Weights of a small transformer language model: 6646 steps.
Each number is 128 + 24 x the weight over its row's rms, rounded and kept within 0 to 255. Layers, rows and columns count from 0. Numbers have three digits each. The size before them is the row's rms in percent of the matrix's.

# v: layer 5 attention value, 1024x640, rms 0.0386, rows 734-767, columns 400-479
# o: layer 5 attention output (transposed), 1024x640, rms 0.0381, rows 734-767, columns 400-479
# q: layer 5 attention query, 1024x640, rms 0.0414, rows 768-771, columns 400-479
# k: layer 5 attention key, 1024x640, rms 0.0411, rows 768-771, columns 400-479
v734 087:092155183140149161121135147097126133151136076105086080144108069075120167119118128154143122163108109163136130134156146084125144194128144112160101114094112115107089171097133115158142121151120120097108118144125088118151145125133159125120158124
o734 095:121073108150084059133149141105105113112118140154146145108101132104136132141137146129104157116142140171165127168164138142138092118161113128103100168171126113107128133151163169112119143096146132077121111166167145164133145130138147160136136128
v735 092:155116078044084135161120137134151149110110164137132133136096129133143137122139141085114119180139098127139140182082120115097089136109085150143095115141133151133169082143095118085097120125158109119110143190114142137105123124128106090129138165
o735 095:105142116090140137122131130120116144084114143135116140156125123139125123130156117141139091136081137098092119182121139143131139135130148105150090086098106143097080161138119101158104159116166106156161150122134125129105155157121118099129134109
v736 089:147155150161156106149079129140089123131104132167134142115116123133127159162069142120095108101130134165105174128125127135140165138108177108091120129126122118145118108069115170130098119151135132121122120134151119135156103131122165124130148144
o736 090:132123130115167088128196131145102112137116132118112126117137094074110091121152129133136186157140145149112169185128095157129190163184152114130118105127158113132113109124123192188136122112119146153143120150092084122132137154158103178102138145
v737 086:136148168128130160197145131062123157100116073117089120113115102157146099117065124090130138121167109165117130119135131098133155122100177130085109136090155117161179116146099153173134109129120154090132135150122125146135123081112130134145143105
o737 098:146141145155152133133121132146149113133095132104137121144169161152146135086071118163152108141172137100138183103179134110121140116131143114174136113144101083159126121177144144176169074164138117077153134138171092108173158130170114090140123127
v738 083:132132149114139124166159134115130143130157108134156127145123080095119194132089134130140131145121136154139123139092056066135090132091133124131140077132163075170163122157136117136165083162142145117159150174132109162136121154099097161131145149
o738 100:127127148155079107116160134181104118118153085127129148132125176152105140138144075096150158103141132104078114131124082091143100123118143091092124097158120086160097105160068193133123125123133093123164098129140133099136094107141097146104159128
v739 093:126139179137166116151133115141134117153105114113167126132159115158114059148143138145113155106129144132156121145105113159125148156130145155139166120127116111169164126141161143137106129135140165117144109175148139096155120114137121134123151132
o739 103:094099167150112131160118151144110157117118123136126170117145096143153164156112169119103105093146125123076114145134148133143122132097106119144180130093142085093143157127110135190098113158144117141117122104116108152134127112137135119084155109
v740 089:117105099124131152169137168111142127102140124178163099167158102156113163150101148158144112110123112149091118132141149086138141131085125145144165104080096101136130105131135072114131162108130152068085146180116110118129129135132101143128131101
o740 096:143131164109163162138154143201159145116098123111155133160124140135140167103152133155161121128128136114105129109139151102100142120122093078119095137136081137137118111118134149103140067129129177110107147109139134131101138116154139151106162095
v741 088:175138163083123120121101149162163132099089081121142108170142139157152114083149077124135111120134118155092125083131137147102157157118144157118116093129116155139145162117105096102086121132140104163126128147107105109121113129158118104138170186
o741 102:096095148126167116106139130160128139136129102135136109124115096137084107111137102098157135153152121132114154120114126133127133135176134161129086088145095135094119131109111139129175127113137103162148159129119074137100146147125144119141117155
v742 088:115139153105141119133098130110102099111140103179104135120151157131143149133156133130123103105140136111149169086111155083131150127152140160155098164127078093156121147143148131084112094162147129123120140120121161120088140139105150105148109081
o742 105:087105074137121128131180122162160129152097095113146095143144129124155116143124111151123100141114124109145113093146076126132125103121091160089149167104151071102087120099144178104124126105084109122117147143084087129136134074123135150076141113
v743 090:128111086132087195164138099099154107152100153161130135078118145138162135097157117089175139135114137110096149134113160118172142117133132166117147131142138123100116099132113124135138105152095122133101134130100150119079102102151079115109132178
o743 096:133110133089137132116121134135092110076112125076178082126112130118117114099154139164140089172137131151147185084093159108116102137120160131149074170112097179146176132131119115130171097135191114108154139091102135150096120114138123146171147105
v744 090:121155190185158056124092124150111121168140076129115123117120124173143125136110113144128120123105141135146107106142100120110130129137130098100111143105150132156126141111115151147147146133121112114111142173133100137135121174070155126159128161
o744 102:151141152149093132110149126119132136144143114127097150088135153129150092094108117121141170112158122155127173106123112152125181120111123128139104121128108117128122162145102089093111134145115149134171142126110098143162144106131095157139106106
v745 097:103104115142140121124123142119129147098120080089143127149158154147134103114123102112125148141122126089118090111129135111110095179125156133179119136110116109137141154149159121139130136136149161074113121140085103132106137127153174089109093151
o745 100:127123114130129112092134098123129153149118130143090119151129155138118158120129113131170126128188097120083118105174140103117124132144139117148123123142145118067120122174165153156110141100134091134180128121118169110163161139149122107158113155
v746 086:131123107098123125168125100146103128138119128102164110162121121096118105138117130124153135128161107167110145105157125125105154148092128108171089106123173095160138153105153140137124131107148094113120131082104107133160130115121080110125166093
o746 095:109129122150171124122128097139118143101148128129159159162117129112134130149150135157132173111132171104193131169151075139121131092174114104126146106158123085158107116145137134128138123119110127156172124143107121137152138144152087102142125136
v747 092:121128082130127151152157137147156098134135092119184127103123121207163131152091149141143105081152139111118091123166144132121135135174147115135203143110090141143107163056152143137141131109118117108121126132136115118122145121149135097106114080
o747 098:119129111138124173116101124157123175115104116118154129137155129111115131126135108171162120128170108154127109103138106123110156161130151151096136134143148157137138135116121139091134127141148128078127124161144134143114105115158135143151120108
v748 088:122137086156148167187110113146168168118094172109099093146134093135119167118144106129167138120158132132104116142104119102137130102122113116138117110113121137136121130121128122182094110137121125128149153096113092103121135151118128149085146136
o748 093:182114085135111169120174120128128145103083155169109115071105138148133110129140110088143130157134107133100120177113133139116098103108131132076128126138133150134151146124089105128138105120097152137108138154105130130131132109166197122156173114
v749 081:157150135118139111107145131161163108114130151133144125103139150092123133141110108160087158123149137112171108146121126183131150139110103111173141120132072114117116085096180124064110142111118072111151174102144159128135121096113101151093090126
o749 100:099132150097091084115098104119143138094125128123130109109140123133158120158123150124123158102121151126098166109110164139157150131129146147142115100138184077130129148085115172162154140127138166071115130156146135088069161163122128170128177144
v750 087:120148123132159160107145101079148126126149120094134103122099099094128166143171131123124111119176133120087139128177121119123120140127144106132142156099092145141136125121126152150153146108132154107095145068135134126114107104123108138095126110
o750 097:108081141181104138146149130107122184120122091107153153100081130090125136170145097088162146127126124153123150112120105138134172105143152098092097158118134088128104103156110125122123131114142113113096117124087117177104093115095122130161165172
v751 085:147129134184126168067129122105103088144106127168111115126172089108106127077175106131132142154098128145126113128130173135115107131135079094132139128141110121102093068156156101098131145109148102140141122110160153121080149174102067129154114147
o751 091:139135120117102119102180133097138184116123140167117137080087116147118106083128146137133127184109091122125155121113142130147115094135121149143124168158128131121107153140132101109176106102124153110136162123101159122111090088151147155144127122
v752 095:129147128096121144084118121128160121110165136151137146156134164126149133120127099115136149135112125089165114145145127176106143157141100140152137134151110132139143149124123123137071151084102088123111104138176115115116140089108059113126126198
o752 100:163124170150146091074109092146128139147113108109136152127104118105117164137127112158109165140117133166114146122143146165173080129131168125161119122156096144134129135105163133095132109128114143149117119140111133156112127096161131128146116146
v753 082:099108116129122113079138151146160170128134134170141117072133093171093127131122120098118130147130144098083115134125125143110120124121135134114143100115119105130120081173133120116123160136135156147101081198143157129133126115132102138102128087
o753 099:110159134169109116145135172135126154087119171110120104151151106127118139121111153154115127116094127109143158092138101158116094134156138117125125151136120117088115123177139122146137127146173106106114124084125153084127121130096143142154096107
v754 096:113141115122086161213122137089107145122106102117113127101144123145146186158107147156141103128145130156124150132150144142083129142086141111137110126154112096130171159087110124114147146145142114115079159136086112110136154151132143130117152154
o754 094:047127162138170133082149152133116102100128099148169096125156146106171140161128115150140168144156127160170139134110113136096128134146106154138094106158073152114132104166127143125194130086172127124163110133143111116140164130089135087165134183
v755 097:157105093121056100076116140137144127131112105124124115146135122105155071113145111070089125099148138148138083085153156142083116151119131130080146107166133109147135120178135131149110089096117122126146121133115112107160133112130129131148131138
o755 103:127150074144118136139128155122139130111144089119129157087090116119132131131152135122123132093138103163094082119142142122154118138144139116143113129124121117132159149148106161137122148147125138151172147172124112157155118107125140114141122138
v756 092:101142117152115118081154136124101105119159116168120140129145107142107154139097113135100105134121149166169094087139123137143169145141127128115127119085072146132107137111130174154133140165139115183103120147167114113129119136122160131104126069
o756 098:133125095089108143126121140124168127094110092092130113129100142151171093113139137108114142145162146124125129120120140114132158129149116120094093118163126120135117120160117157126095130133090149109103124130141102149130093093140078151089147146
v757 089:170129118118114089142116106125153123147123134145110119104123139089146175136160094088078130121158134129149125108100175149085143105155173133126091107141162154118137124137098129100100084140148118168127115141123193121124140108163191068112119149
o757 098:103111118107140127156166121138164119131099096088100140134140140078135128127116145086104147122140105184099186160116154136166144094061113161116110124092116141135166111167146146135088129155125107120130142148174092140111095130170121133142104122
v758 089:158158101073087152088164112071120180102125144159163108135109142157122171156151137160110103123179149104082092145122151115073102074119141149140111148136122121093158113107121072059158142134125154132103152136116163133098133129129136094122134154
o758 095:120127116080174192101095133128125147136141104102099103183145122130162176141126134102096116173137136147133107135117145139166113121113134145119144147154121138151135148151109123117133115139120129121166150107134151124119118140140096105119162182
v759 094:141190161145146142137093151108135128146127103116119129144104115116148124141105100129118145123109160132147130118147115139098145146141150141077109165116092131157133104147092154151117105143121175119143131147143146116128118092105150107119140127
o759 099:104137106146140136153137138148143126136110138102099139152128115151112095131132136163135092160153172183138162156146091107155153149135153179152116132103122098154145081161126092125106126131144118113122121114170123124135141086138095130126102107
v760 090:193122052114129120145097129136178172109108159147112115140109116148090174108143130100143119136119109134117175102172124182170146146115100135119139150129164144154138120180105103117135116127135115113146161062157126159114137140139152152139124126
o760 100:137136092128102120173133136155129152162079131100094158114136143126073094150121114091172125199126096162138126097095166122134128092156121093119130111121158145096112157123125133120130148124187111117088161079140137116102100128100096143122094150
v761 092:113108158167159081075134170105118121137165135089113133114155145163110119110105107154085168113107139151142140111133103130138083152120079134118115127115128151150146128126162154165118110124124196139097128134169098137135105080117188132114107141
o761 100:121135125124109130101150098125126086138140064138102106103115099134140086140079097068092114170104114134155124134156116137125118135110173097102164107139139123146113100089120150119122156165153104137134136143111135135100143102127145115122069126
v762 082:093141114142118128132137120124116149164107073077129119163117147142113117142092136091173138098146139115134149151121121166105122117142156168125106126089129130157156149112099126172111072151145115090112132153110103133154125132132167071132104113
o762 099:138155097125131101118137131112126133111120094130182136125102154095148112100149131143118129129102142118100124128122109112099103177073123172132138155093063087188124103114129089126119123136106095131140129114175091126121116133163130131107081146
v763 089:109142116109107114127158097112141144106099094143102119144138129114123141171079107157125161139116141101139118151141173113138146145179155133135131120116119142122109148144098157123179113137147131146097137143111165125105132123115084122132114076
o763 097:171157085100145147083111152166139106136119085126132123093144099147109155121129137143095110113137142120197149162132091140149179154151073120105100176118129089142098144126074182106156124128103156105124111124155118123105134125141150141084141130
v764 096:148123176097133128155109130152139150117131153169142122117133160152109088128087121152128091120128121171108145134084118147146115123105117162137140139174150157152117104115133071071118138086131079143132171086116122129104153153098135166154141126
o764 101:130123134120164125143170124138160150106156108135098136133150125120167104148148147105106103125151152091104147111135127133144126137099162094108109127136134152092106116126115066155104127153168147140158163128126118139158150130116151139111142119
v765 088:135126152160133136123108135177156096161146095143080160119138168174139070133121143083167150143151129123142136110115088124132148152120104108129168126147086160155131124121153148144146141111126137150173104175125118130134125133098115101124130100
o765 090:155127120110121104114103119112160153143134156129138131131111099124111098151087163100149124126148150105116127137130138128171170166130124103172128120135067110120149122090101103118126152116146099120143130150128116095098153134090168114105163129
v766 089:120115151110113116131147151141173108096134182143121121164125159131136147104120119155165119157113112153141135145110121106139104083134114063107150119149103105090148124158142121173166121162151092140141156099170111100138100134141141139157127140
o766 103:134142158144129109138149150094114139143142101174109112135066152154128149101082105139140125125086117196127109101096156099147103140110141127146116119134165143150181125148141144157151128137151142131142147119093084114117111116147166131121207166
v767 082:089109126140105148166114150126128139110121106122115144200138139110151152139098139105143064151126131117165148151115027099097147153101158132128126138123100126106098143110084102191143112137092117065126115111144111118113113082127121091151105103
o767 097:099155119135132148134131113113126115083088147102087133124145084128103131143134087179115123128077173157104098150115162118117157142086131162151149153119134129111138142135133085109116103131160113109087114095109135112100109074114086124120115136
q768 127:146152096136148122118103100106114123135117131126150124142126178163185158124115129135110123153085133149100149148137140141160098079125125114132148125142101115181073142147129133128149132096139134111108121125087144120103118170134150132111104115
k768 082:125129135181141115157140136133106120112114099114082147146138115139135142124125126120141148140098130131126119148149125171136130092137170103138133101124097123129147108164103190123111110125131135122115167104145137108093137152154133125118149134
q769 101:146129122165157141151209133131157113120146153079095103118126082140064122113116159139133104139170127107156148119150114132108135147110115113176120130111144115151210116104156127111115126128122110145116142161138145160121148136102112135169155158
k769 093:168142087109156123137114133110111150095135138125142078106105138155076134158098145171070106148141124139172155140141141113094116143122117086163118146099131122139138095116150103105138114096141118122139123161064155139132153132143122101131080142
q770 112:127141098169196149151133140100117098122138160141098152163145109179104126107126143159132126097138161146154134082120140089146163132106144186104115122102148111150155130119137115116107108139190125144106144117122167156121164128122145166116113156
k770 091:147126082146122118143096122120097109147145135094122112112106141150138118162104180167100150128147157135137129105138092125117122127123117099141109142094126088122127137075123075141136120131121099133134125144087129140098109128120147115103072147
q771 119:092096124117111146140093111158119127177092110162139128127095116084152117154150126125145132112097099132077140128106120150141114081115131149124115108126132170149140166138116140126144111112096142128146125147123094107115146114111112128117142135
k771 091:065110115119124145128125131125158185150119111136138141103093133138147117135184131075163120137121109156141088117083138097122124087134156153100137118129114142091113122113134170112098140133137138135166103131141147148144112120121117097131121141